config = dict(
    n_layer=8,
    d_model=768,
    n_head=12,
    n_kv_head=3,
    head_dim=64,
    d_mlp=2048,
    vocab_size=11794,
    activation='squared_reglu',
    norm='rmsnorm',
    norm_place='pre',
    norm_eps=1e-05,
    positions='rope',
    rope_base=10000.0,
    rope_fraction=0.75,
    qk_norm=True,
    attn_scale=0.165,
    bias='all',
    tie_embeddings=True,
    parallel_block=False,
    extras=['local attention windows', 'shifted keys', 'value embeddings', 'hashed n-gram embeddings', 'a smear gate', 'an embedding shortcut', 'capped logits'],
    init='uniform',
    init_std_qkv=0.0213,
    init_std_o=0.0,
    init_std_up=0.0213,
    init_std_down=0.0,
    optimizer='muon_variant',
    lr=0.00143,
    lr_mult_o=0.664,
    beta1=0.93,
    lr_head=0.0105,
    warmup_steps=125,
    schedule='wsd',
    decay_fraction=0.743,
    decay_shape='linear',
    final_lr_fraction=0.0,
    batch_tokens=[65536, 131072],
    seq_len=4096,
    doc_mask=True,
    train_tokens=938400000,
    steps=10346,
    dataset='wikipedia_en',
)
Each number is 500 + 50 x the weight over its row's rms, rounded and kept within 0 to 999. Layers, rows and columns count from 0. Numbers have three digits each. The size before them is the row's rms in percent of the matrix's.

# layer 3 MLP up, 2048x768, rms 0.0652, rows 477-576, columns 128-191
108:544515569430499451475451555475565496493509429556533542522541545473539497430456600514495514492537421489477518406451648446555456549413506549505505577474458491473486577519554491534468513536495516
097:490433483420547524504534453499555552554585565450571508495466491605439529446461432466435468471604501448502553447474420522510440451607531468500448577494496558377521470527526501547487465380512508
094:486422485544461533399448550463602567481503586507522550548587492558492495587403529397539522482575465487470418435537494491490517438553521563544447503544458447482569530389458489524492569544502503
110:438532591532479407481488437563532499468435519466549454584379518524581466429506485512461479429530452416575467436515487399524448430500495510490488470498509452611437466444405539503530501506508426
093:491542529562509509529433545576552485525551468486484585461502504541480477503439563465421625524543436568485455490509453414473519517469520501551497520488541580381443528515507459554471487473520532
098:511510536444543598472507578501588473456495432487419427485506465481505545591536493441556503509601571571453480527442471462480491454510592525462554509449551542487529509469480505499494504498419477
104:483532517447480450511449560530541496535549491539522553583519446562492591503538491582485482548554496507548541527468539477495410367506605527461609499486589443529453592477477516466490486463493487
099:475486438541419524463489411540453582513521437518415530504497540481544470504530588491488481515495516413488500461471558457533487505407548469490548437505483493495505378498377479587543399460530423
101:442495570448459577511556465526467426505559476494520469533475542514446508464444466523403536439501441510489542497484561440497463392461475528436422559595535447555549579521508491391463456462558528
095:495478524477461517556423502512536432453465475448476485477495468547537572492519563480444517445398582474510453505480473449511421586529443435476444503514451449539503465527562581491426556460430466
102:482507474492532470386604493378502516507573441401537513507470595490517488472561508500505492508533583539582453501501480546508489576463437497458530607466469530482570502586552540537466495500480511
104:415485418502497517483491389595577599456490468427499486494508532485444492524504493450492484492528434427545539552543497471509532552458442508538487502492411542518465386405527442494407496511569452
103:624496614524502487525508459380458467526486455583451442446563491554434562494428551505398514527525557560606546581488485518465492555564462483542503538457487597538399513497478483535536512566499469
098:522525509500481552542487575565509447387493437542488563422441589560456466531543543427539513454484575486525472482517427571415433519538478478574474593458526535488554600486542631489474489515443431
104:506424509493476518491482537523523550472568439441376534464441574555543530477505513503535473560510496565461547477410535513526474618446608419590532520513421469498487351487457478562483499448503579
100:562537482488544530522519468452450463475472402466426544452464454495453399541581535469511436576457390475534525501420477524514471440545536479518553572457511586541578445424492455475503473428511606
106:419588432537504629566491416554499482430522493550567602507548422449535480627413459482448473458462402493443426491437417462519460484509437496456551521545451548471504558523554411563443549510492519
107:460508411447492424461494488574508524516436617557480378493487530490472465460598481485487503471506512465423506472470451448515432537504605522412506451438463447495490551503441473464556501485453519
104:485464459477522557463567562587538440463457478512388464486461431495537419481608549506396566578473439481528567354425619549461461599460466431437516441522511507546613476500499425555517511496510574
102:505505547535558529431491528378391464533450523482450499457605480493510496481390444488468547520470518478483559420456527438538502504446545370517495534462511503457607541511386523489511503570529552
100:488546526514436457469511487504509548525490485536482537513503539458472385471440423583585527488577514433519503498483533452502456505547466477506499418528453486478498547502561485521493478477512618
103:537468451459487447521387485663512415481555526439551500487518561470638496458591556484554396546505490494547530544433494473472569497535443484537462576519459445519478570536511613444423477488476464
097:514536597520474505517557491528517514561555594394400509560569443459538441426528461499470557586516465568524441466467451475494556509426509573524539421549507471585533512508543573552545542597590523
096:474454431502501489479488472458468544567557517538430488496469371487627421469520535390450504520381472482544453564454488552482465491456561522519410538542451440560474522449433552453394486511506517
102:546522476554494460444500514565525505464475534525553515485539471492478452510531573520407572541521505467514412560589626559467493458462509459540516569555480571454502491511482513416498506506380510
098:546497511491418477503477527447621524483489556512489344549529514560565597508393499527456529501465520524585457514569546489475488500477503538499430483527418497546457504549651498459412532499477568
093:485608480485491443475594530495463476446485431554534486472413457450542411425465403506414528581574446546448453490500493406428567489443488496538451566458476575536565515513563537448420496513549475
104:404625509565478493472468523543489490483510528497538527479497559566487507486476536553362515493574565493463580605534409491584543469422536507535474439445584546493500515414522476499483503505570372
098:502516496487431599537472473545407450438492546489564535454460544457458458500430405461531529540489434435518456601535506458572462497524398479487442624506500405519523517417467545401506475444404551
098:490666496554474520495463489456494534518350499440434465472632478570454519631373516516493465577474508501483496471503586493507477488428536521480527531515501484538509543532438543458579526566512441
097:466475502551411399496580529526430495524452581464509454500416583454573441508453563527477579460522538459549443528475551437510410458429469560544468484515492531557572538523365486467514466601467510
097:528520439530463548553499423445460536526464540542505499484528461558468497463628604558470561540624464464522513485517520598509480473450502573513497499527453470434484550497443452440473394535503412
102:458458503498488486479452477662457435511461439489509506451550626540379507500520478520477445530504463528505484594496472511485588522546446493422468465506483471390489496534540550537589442561493514
097:452516519555525579439498485619564451595527447528560465574564489534492442403505490574424539559560574545487562479474474505439566565481495435496509447518523530482462419499482523450540475475516492
097:502530591489552507476463544455501433552540505531483528561458481485524534514534489467461529478495412573544491472469443454602398479508489523588440558544537511533494506493598490546497402507465481
103:390565540501580495512542569602475460559532452556646566573489462427435463567460507497554564475520531461477523558482456550416488417493427567602492508484514468557496475493528471502519477457533431
094:412491515563487553574439416488510518551525544523411444538509539577409510510515497465520576461484498469480457525468482516469511545468490440607432510410529496489478458566450555580431465531527519
089:504407461505477483559464499453412535511452527545568532461498550441575535446500534491461506601429486487472411415462427447529484413482562476513631573531503463503540512467549516546492454586578579
100:586502462519514463518548564552491430571536525489411510561491472462592477465521565468546486505512574434486515495544494493555477507503440540473585541488480620405551452520451553495482446546531444
093:466499517376581555468467448480530501511510484499455579545482461551560437378359522481472576442477408402506519494556499461518523530543469567470493622518497474595490631513445490520468562483499492
098:464523457461480494523351528425583509516452520564475481513535569500521579624488467520523559426533465556391516550508451510491502457546470461458482431523468378433525547468603523563587471462525474
091:478553549516577590549440432593578561493470580480428474504423510554493419486551608447563495436545531445502464438462520428574580472483450477488468470509461379609505549499548476469570431478450517
101:530496478527457437482478408471476658447556421520450550555503478484427513460513508458567582422518414515412498492577565457422435518522509604499421442405558486409484487491558573499522503484499491
102:559483455401538496537483493376490541464489513476456558567429509443471487529497458477512435418493459505446518479473483491489545508474460542436535418473486530538512460549486585516606506507489505
095:505507451584464524500487488478496503418449469528454461471584439501448434509473410450414555540561515494542483524505479342517431510423469460452463479556499568506543535586513479460444525533508487
099:495516497458525438488569468503528533499416589611465528508580455588599544521549480485518509579517532548543527351561518572596508496350455423459480497426484530445584519479478559520551445412538519
097:507533512467491571462465492518527362529516463619473447526484440542571467514501507529499436493468577512441393516384482542493569525463527474539495519421555615433413498429549481478566453557439600
099:522481539500489440456449513505501516491494471458473395542535534489471574523534474478528482460437521460437462518526502542452539479465515589537446495388415471610628513461491540454524590472489518
099:452473466494496471438511480435496533496515519448558564568406499445477459547512539521566482603503618530488488482459502485514528439459597530470613579507440535543466397502614487543532439522364452
095:423525456396517453520558406511493592478473625540525607543569581562562502525553492489516412440485498478480524557392443377479474474421575447413471524528629451436415497542495535469481487398535635
104:468497519487487461455580458555535441508505477456421484386491500484540475461510438552472508526486472442458518452542484494478492459439512535468484497530464515491447468538479616486482413527526555
100:669448495511432489531490532591469475514487470435586492472489532489464574431451402569512505547452455425429535477531592480525531497469486513489498491511409471558491451546465473562481502519569583
102:575506538551488626471485399486488517492504460481622574521464495476479501473414508547482493444518433563524451505533535487454483389426466476519480445581515569493552549448473538472580543461570494
093:533463520492548492448481536525419452452453552545489486556557539481494506582451462470519497490506557486558548458578489502629520503486493420478510463468474450576540500600450480537466431535517496
102:509548527481455449576527499549497495528503547522571519521458556504481506581476540498508555491539508493568441527510486522598474537484470449589563427563531493434480422525486540481531515475496441
100:518505491507462452561506444534496533592566521554479466433567475504487573511625517448404541547490532504450472525462525513389524465539531496506471474536522495483485530584383471418501547563478547
104:523503481423508674508462571401483474433566510476517502539365473418530566519458485523469404435563527541512499395398495501484453475548525481505466510526489518543481573478496493534509550487652467
099:497472473511443476438408516479520542512439468469457404516400583585511446475536441454589484435630463576564539504506506460449540574466546571428590449448417508595600429515529521521442460469545480
098:558485495512560457483492492450507409507544583547451448416425422545496420493498497488468502442452476503558584558523475497473540403425488468454483505423618583497446509496492467552562547553415587
099:576561518578523512538510462560528533516521454499416500526568484489556499568524491417482487507544502503471479585592508451479533388485574508471539482507538484555450507504528588508498543465547514
097:445475436555488455565596513556477462468544509680464417479517443410445494488486440446455488559500536600553560563412541402409573430533451511489504478413513490576409485433495619526528510491477561
099:484521443542518497495493488500447489570549459455423471511498536568494487424512600446436479501480553490519474462566525506489470482464476444491518491404468546410454554552550534507511479519464433
094:495443450443499523477430441624519460430533425573605570595512510509534473471566463531436478542483473496536498480532483485456461511469533574409503498467408515471564524472517457484506498504443469
089:433478487512576500447533522509511399534440533548602498389496548407502549553450471503467458456498553501533497559501446411428514362493566523455499417453466434460598450509436566527443469498503545
104:394421529503486535502512545459517557487568543507466562529502498529467483507483536523518543495399467466433582462583473510505440527400423498468533476562538611461464422506533487481516537553531571
103:554502580458482537496543488533566466530467521464492426515483490404489499492424578387477493577535461482510473417506528458484588451458416542490490405465509416539464430569516514476608474535563529
098:483442504474464511513499478504462411626559471509489494513453421413501515502542485583461439527506570513574496561498641462631590470593534531429517415432495487493597530521499507428499572498516547
103:460601473515540442537442653436500508583546456476514478528440450510581402446426470513560482471525556566535470422511505405426464626426528569560449552541449501557478399545489556473490476613529488
106:517525486426433593505519498430451486500493520508525519408506560412592505478461552474507467481657604518499631459597580531527535505653449546562477458422512540535540509513482552510532464492524548
096:511526478555451556513503548505530444561464464473503432467475511392455423442492519465508451539584530589502605496534522544501525577511520451461552457495497508501472501547515506509630495529463541
097:416377454464511546523494558537552507566538425517449450538557529598459397470557460553425525500490589599497429419476457482498528510420469428542502495567459401497430557443422478485521447567468515
105:451468429392528496562475540475449537481524528507552501515571464547533553497556439496480552506438509569436462530407482487444532464475519460501574542531529493527620495518537482448517493496553491
085:527538459505495490605506511421418509533510503485539449482504547525434502566472510471449544550476523568447489484517568618500501549489521515608418528441491539505434502445410500478510466426553463
095:493468551423547545530503508466483557475578397510490532434457477472439523636464549550486391586456440538498491553515608531440561424519482535589437498474501477486538485513422616481539552556507454
104:522499440579521471529499643460475607422577469494435543454477552468442495549460399483533518490532508457431551473481509537483473525427578501538485498428463520467494488553521423512479381488403482
102:434465458498525497534437504517584531459364393502555536377541474492589505522595545529463440469353519520548364532486498507495551610509480477497461478509594507463449554533460474472604445465548522
097:581507535450523406504522543501551589560487496493519465460444474519499532509478428605464495581510486505438493515579526371494401474400500529604429527395480548544413571418565513481576463479541460
101:538587499599501499496503463527430530513507525532595414438460423488557499437468549477523513432487505620418415511444554559464457443501573468447616553530446568520491496553522463486489555446528491
108:444429463534477469443472541581500616533464530473554570537437433394569394515524475408513497457481397431418512522542480535510505493407525444432388601518483595534505459487475468527521492461503410
100:526404418411544539467517543521495475553575465546487526501514471566537531468493449512509526422457509513602565567520610556526486525500563544449491527498519524541381532444550543546370546474566384
101:391479425520499544439397533512502442523445547430532539459524482522501509529481407464443456527464436556565456479502531455490501482463496530479472505523443463505539597440598452548546416559534435
099:529563497444451464507489538450498499502476530543481439458551450551488455532463486474420593566525540454459586525438406455521467515502572507507494467622521610506479492425453491578591476423555543
102:495469443461495586374527499394485476482508482495421471493516464536518605455513519439524458548582465546498491539516519441430437520453434573498542495551531455467496414511487557544559488504500467
104:540541556550484470483515501483506455426510444420480481500428428510514563518509534563449483477509487455451577508550510494579434535527455467498463554515538504521456541483501433523513475488481514
099:510487486509549494464449535478500500368469499516472519497510497500439466546440461457539549552456495518524554414505516537523473426571469631601539548567485456540549495465516518490567516441565509
104:508534461448495406506493518541422523499427576522532547447557550532526502483520393514552497519411456480437481622432549481552458576430414480453483444520436529552566588471599513519518480446476462
102:527519625365559439489517429509404489503504523459556507467542397443572625358457531457465538517486503531565485507493585461545520569513500520512490435423399562501583475591555505446452507436565566
101:494511558452480584520451382530461501480540510413546478528523527528385492446558421555516441477577475451450410493508506543409488464527531527551535546405473530502508442438463428566538597422509492
102:497581528466445477452466440450499598499540483445471483523487476552490463496448483578416436471496456611553421491507457587451582525452492462467577413372489492492470554516491533485427501554423581
104:462461583522530519513465454499480522531589508586508532518537499485485452457420520471521426418429560542477585577452542537524493562519556577488493449515453457549536527507454512473470505513493406
100:466497502553465606482444513559465463560642444478550487576550608444507506499502495485450528519533528549490542554473595453469498503447515479554449463497526578449485488479520391471531537560424468
098:498584508634482512485487558464452489524483550509503503496531480432511477550523461439597476527504479483443520480547473452484438520549455548485501468455489529518457650477504479512492455464505574
096:547413493590578546403525420456453476538445611435477442529433504561451434523531431433431515454454457634531532508447525533528474544530512526462506439449512491557528565488473632502489494524544549
101:434566503524462427461569510491534490400464438568575434580488595465506428556522455530515547538500531540539504510511477473517582524564582446520426486487561481553468460529546518427560434513530507
099:540548522487459532516416469479440520482563485483423472499492583539492508488489479468464506471488492489466476443553416469576458559436533472488580546486534483461506388477491421497531517478543478
100:438448554495446497500423508477542570484482522448431521519446459464508513542475449463399456483500450538567499436520459544482451464452586584523509572525589535595528452482412462481551572538563553
106:555496585428517494536522475503383519514537512525585509449607494492427491573500606525464595556432455512561456569512438520447406469525519514507546474422482440486466536509507490461372503479575466
100:423434506404550596474475522549521428491461494534522529499503478516542602447362488536518532506565484452538548501525485534480465538565572579514519477532506461472443434410491553491562442440453510
101:407479509477423458555549501512474492566570517472550529492468504457417533453492429425539583527546444460557421443471449497504564457468519501488445460465488516506485456496465471439538567514458485
096:566503472501466459516462446497458502578591468495463455507509444564436494580473566524555498475566455511518444476473496535458512502388538578552546533527454478490451519464535514492537540472514551